From a checkpoint of a small transformer trained on Wikipedia: width 128.
Each number is 50 + 12 x the weight over its row's rms, rounded and kept within 0 to 99. Layers, rows and columns count from 0. The size before them is the row's rms in percent of the matrix's.

# layer 13 MLP gate, 320x128, rms 0.206, rows 0-42, columns 64-95
104:57 48 40 39 65 49 34 45 48 50 46 44 44 73 49 37 44 57 52 68 42 54 46 52 37 31 45 65 50 43 52 50
096:42 37 52 55 33 50 39 56 44 53 38 64 53 31 68 49 33 44 24 44 65 35 42 51 63 52 52 46 31 53 62 40
107:52 43 20 60 57 43 53 62 49 54 45 69 51 62 66 60 55 38 57 52 48 53 56 37 12 63 33 57 34 51 71 75
094:26 43 65 34 58 48 55 62 63 51 60 39 57 53 53 54 35 59 68 67 58 42 37 37 50 63 45 39 49 60 50 50
097:73 40 59 51 53 47 47 36 45 47 58 48 37 35 68 60 41 33 49 46 58 31 21 56 51 48 54 48 50 23 51 72
091:47 63 57 44 34 37 53 58 63 34 42 53 66 58 58 45 98 38 79 34 46 37 39 46 57 55 39 48 51 40 42 52
100:59 67 40 58 40 29 42 42 45 53 49 47 44 43 30 51 56 64 67 42 45 44 35 61 51 32 54 54 52 52 31 59
096:69 66 65 43 37 49 61 46 40 40 45 79 55 55 62 46 59 65 56 65 52 57 47 60 31 57 62 49 51 57 69 65
101:44 48 27 59 66 63 67 40 70 22 49 50 25 50 36 35 50 23 40 38 57 61 40 46 51 51 73 42 57 54 60 40
095:33 53 31 36 59 61 68 44 51 53 58 54 55 38 57 48 45 44 31 51 50 55 39 48 60 58 26 28 57 48 43 49
098:67 49 51 62 62 55 30 68 32 50 38 49 69 34 34 64 60 37 50 65 63 33 43 58 44 74 42 53 36 46 51 37
097:69 48 37 64 55 38 38 45 36 41 50 52 50 51 69 36 45 48 72 30 48 43 45 45 61 59 23 59 54 37 48 72
106:55 37 62 48 59 59 51 54 50 64 42 63 42 69 46 55 51 40 57 26 40 50 37 71 46 49 51 43 63 53 45 32
093:45 45 44 48 22 58 42 65 71 58 54 53 41 38 43 46 48 46 32 58 43 48 37 52 24 62 58 51 50 60 51 70
098:53 54 44 29 51 42 49 20 49 36 39 47 70 71 52 40 65 42 67 32 65 50 55 26 61 58 49 54 34 39 65 48
097:31 67 44 63 52 60 50 59 51 52 59 33 38 42 57 68 46 42 36 32 78 35 41 40 63 48 47 40 60 38 40 61
096:52 48 60 40 65 67 51 58 57 59 57 51 46 41 43 50 59 54 81 42 48 47 61 38 37 38 47 57 41 37 39 53
104:37 56 62 59 30 63 57 47 51 59 67 19 55 59 46 53 50 67 35 45 62 39 45 33 55 37 44 39 48 65 55 64
102:40 53 48 41 42 37 30 43 49 49 39 45 51 71 36 44 45 24 44 36 64 48 44 45 53 49 60 57 54 56 49 58
100:46 52 45 48 55 64 25 41 56 69 58 31 44 58 39 52 42 44 68 44 34 34 43 57 41 44 52 45 63 36 53 38
103:53 48 44 56 39 56 65 50 34 21 46 49 44 64 42 28 33 52 44 90 45 39 57 58 49 54 52 51 47 52 50 69
100:59 49 51 66 69 44 57 48 40 70 35 39 40 45 40 40 53 37 28 51 35 48 53 55 37 50 63 49 50 49 59 50
099:38 46 25 49 45 53 40 63 58 51 52 69 60 23 49 53 51 59 40 39 42 40 51 61 44 60 56 53 53 40 62 45
088:43 27 41 38 60 53 33 51 29 41 48 53 62 27 67 57 35 44 41 48 70 64 41 46 52 53 48 60 59 51 31 59
099:61 54 38 48 45 55 48 45 48 54 53 36 58 46 60 59 49 65 80 63 84 55 51 57 73 52 37 60 29 44 61 54
100:18 53 67 59 62 49 48 46 33 56 47 52 63 51 59 33 51 56 56 58 56 45 57 55 56 42 66 50 45 61 52 58
101:70 40 53 75 53 34 92 52 47 60 63 57 28 46 41 51 39 37 42 19 51 44 49 41 60 29 70 58 41 54 55 63
102:39 49 35 51 37 41 59 36 50 51 45 65 54 76 59 54 47 43 41 42 28 27 45 69 50 60 75 54 69 39 56 54
102:54 39 68 47 46 81 60 29 62 59 49 41 40 72 55 55 51 55 66 54 40 63 72 57 55 32 50 44 78 58 68 70
106:28 47 39 30 76 54 37 40 58 54 58 52 32 64 42 40 62 36 35 46 50 61 46 49 64 62 46 34 38 47 50 57
100:39 45 36 40 43 48 45 56 25 43 26 55 33 18 67 50 56 34 54 57 64 56 30 63 63 42 31 48 52 23 58 43
102:77 52 38 56 50 65 66 69 57 52 57 73 58 62 59 52 45 34 58 54 41 49 36 59 69 41 44 45 77 59 57 69
090:33 63 77 31 43 55 61 47 46 46 78 57 49 69 38 59 54 34 63 44 62 55 45 21 50 37 37 54 52 57 33 47
101:52 62 52 62 70 37 07 62 50 52 37 46 23 57 51 54 48 46 47 42 55 42 47 47 54 55 37 61 51 50 43 56
098:56 29 44 40 51 62 64 39 50 37 61 44 56 66 45 46 31 54 46 70 51 64 37 49 52 51 45 44 39 59 50 49
104:32 63 53 46 42 29 57 51 77 50 37 43 46 32 58 66 40 51 18 50 69 38 63 54 40 47 80 75 45 43 47 64
099:73 35 40 41 62 55 51 67 49 45 43 49 37 39 43 51 44 69 47 87 48 50 43 49 35 55 59 51 93 36 59 42
102:51 49 34 40 55 58 51 43 39 85 44 55 43 63 62 66 58 78 54 61 47 53 53 41 37 41 65 59 72 45 48 44
103:49 46 59 41 53 47 56 52 48 40 41 35 11 62 44 52 34 41 52 64 36 57 36 43 43 54 40 55 39 47 48 65
092:45 58 54 57 46 37 70 38 53 47 29 57 55 47 79 57 59 61 49 41 62 62 57 68 43 62 43 62 77 55 45 44
095:28 59 78 58 70 46 47 41 44 47 46 65 55 52 57 61 59 59 61 45 32 41 53 51 23 44 36 57 55 21 44 55
100:44 39 11 53 50 54 54 36 71 50 43 52 63 33 52 70 54 43 50 69 26 49 47 26 52 34 35 82 68 58 58 57
095:51 71 50 34 69 72 41 52 42 50 46 56 63 57 43 60 43 53 41 32 39 58 54 46 32 40 46 46 66 36 68 60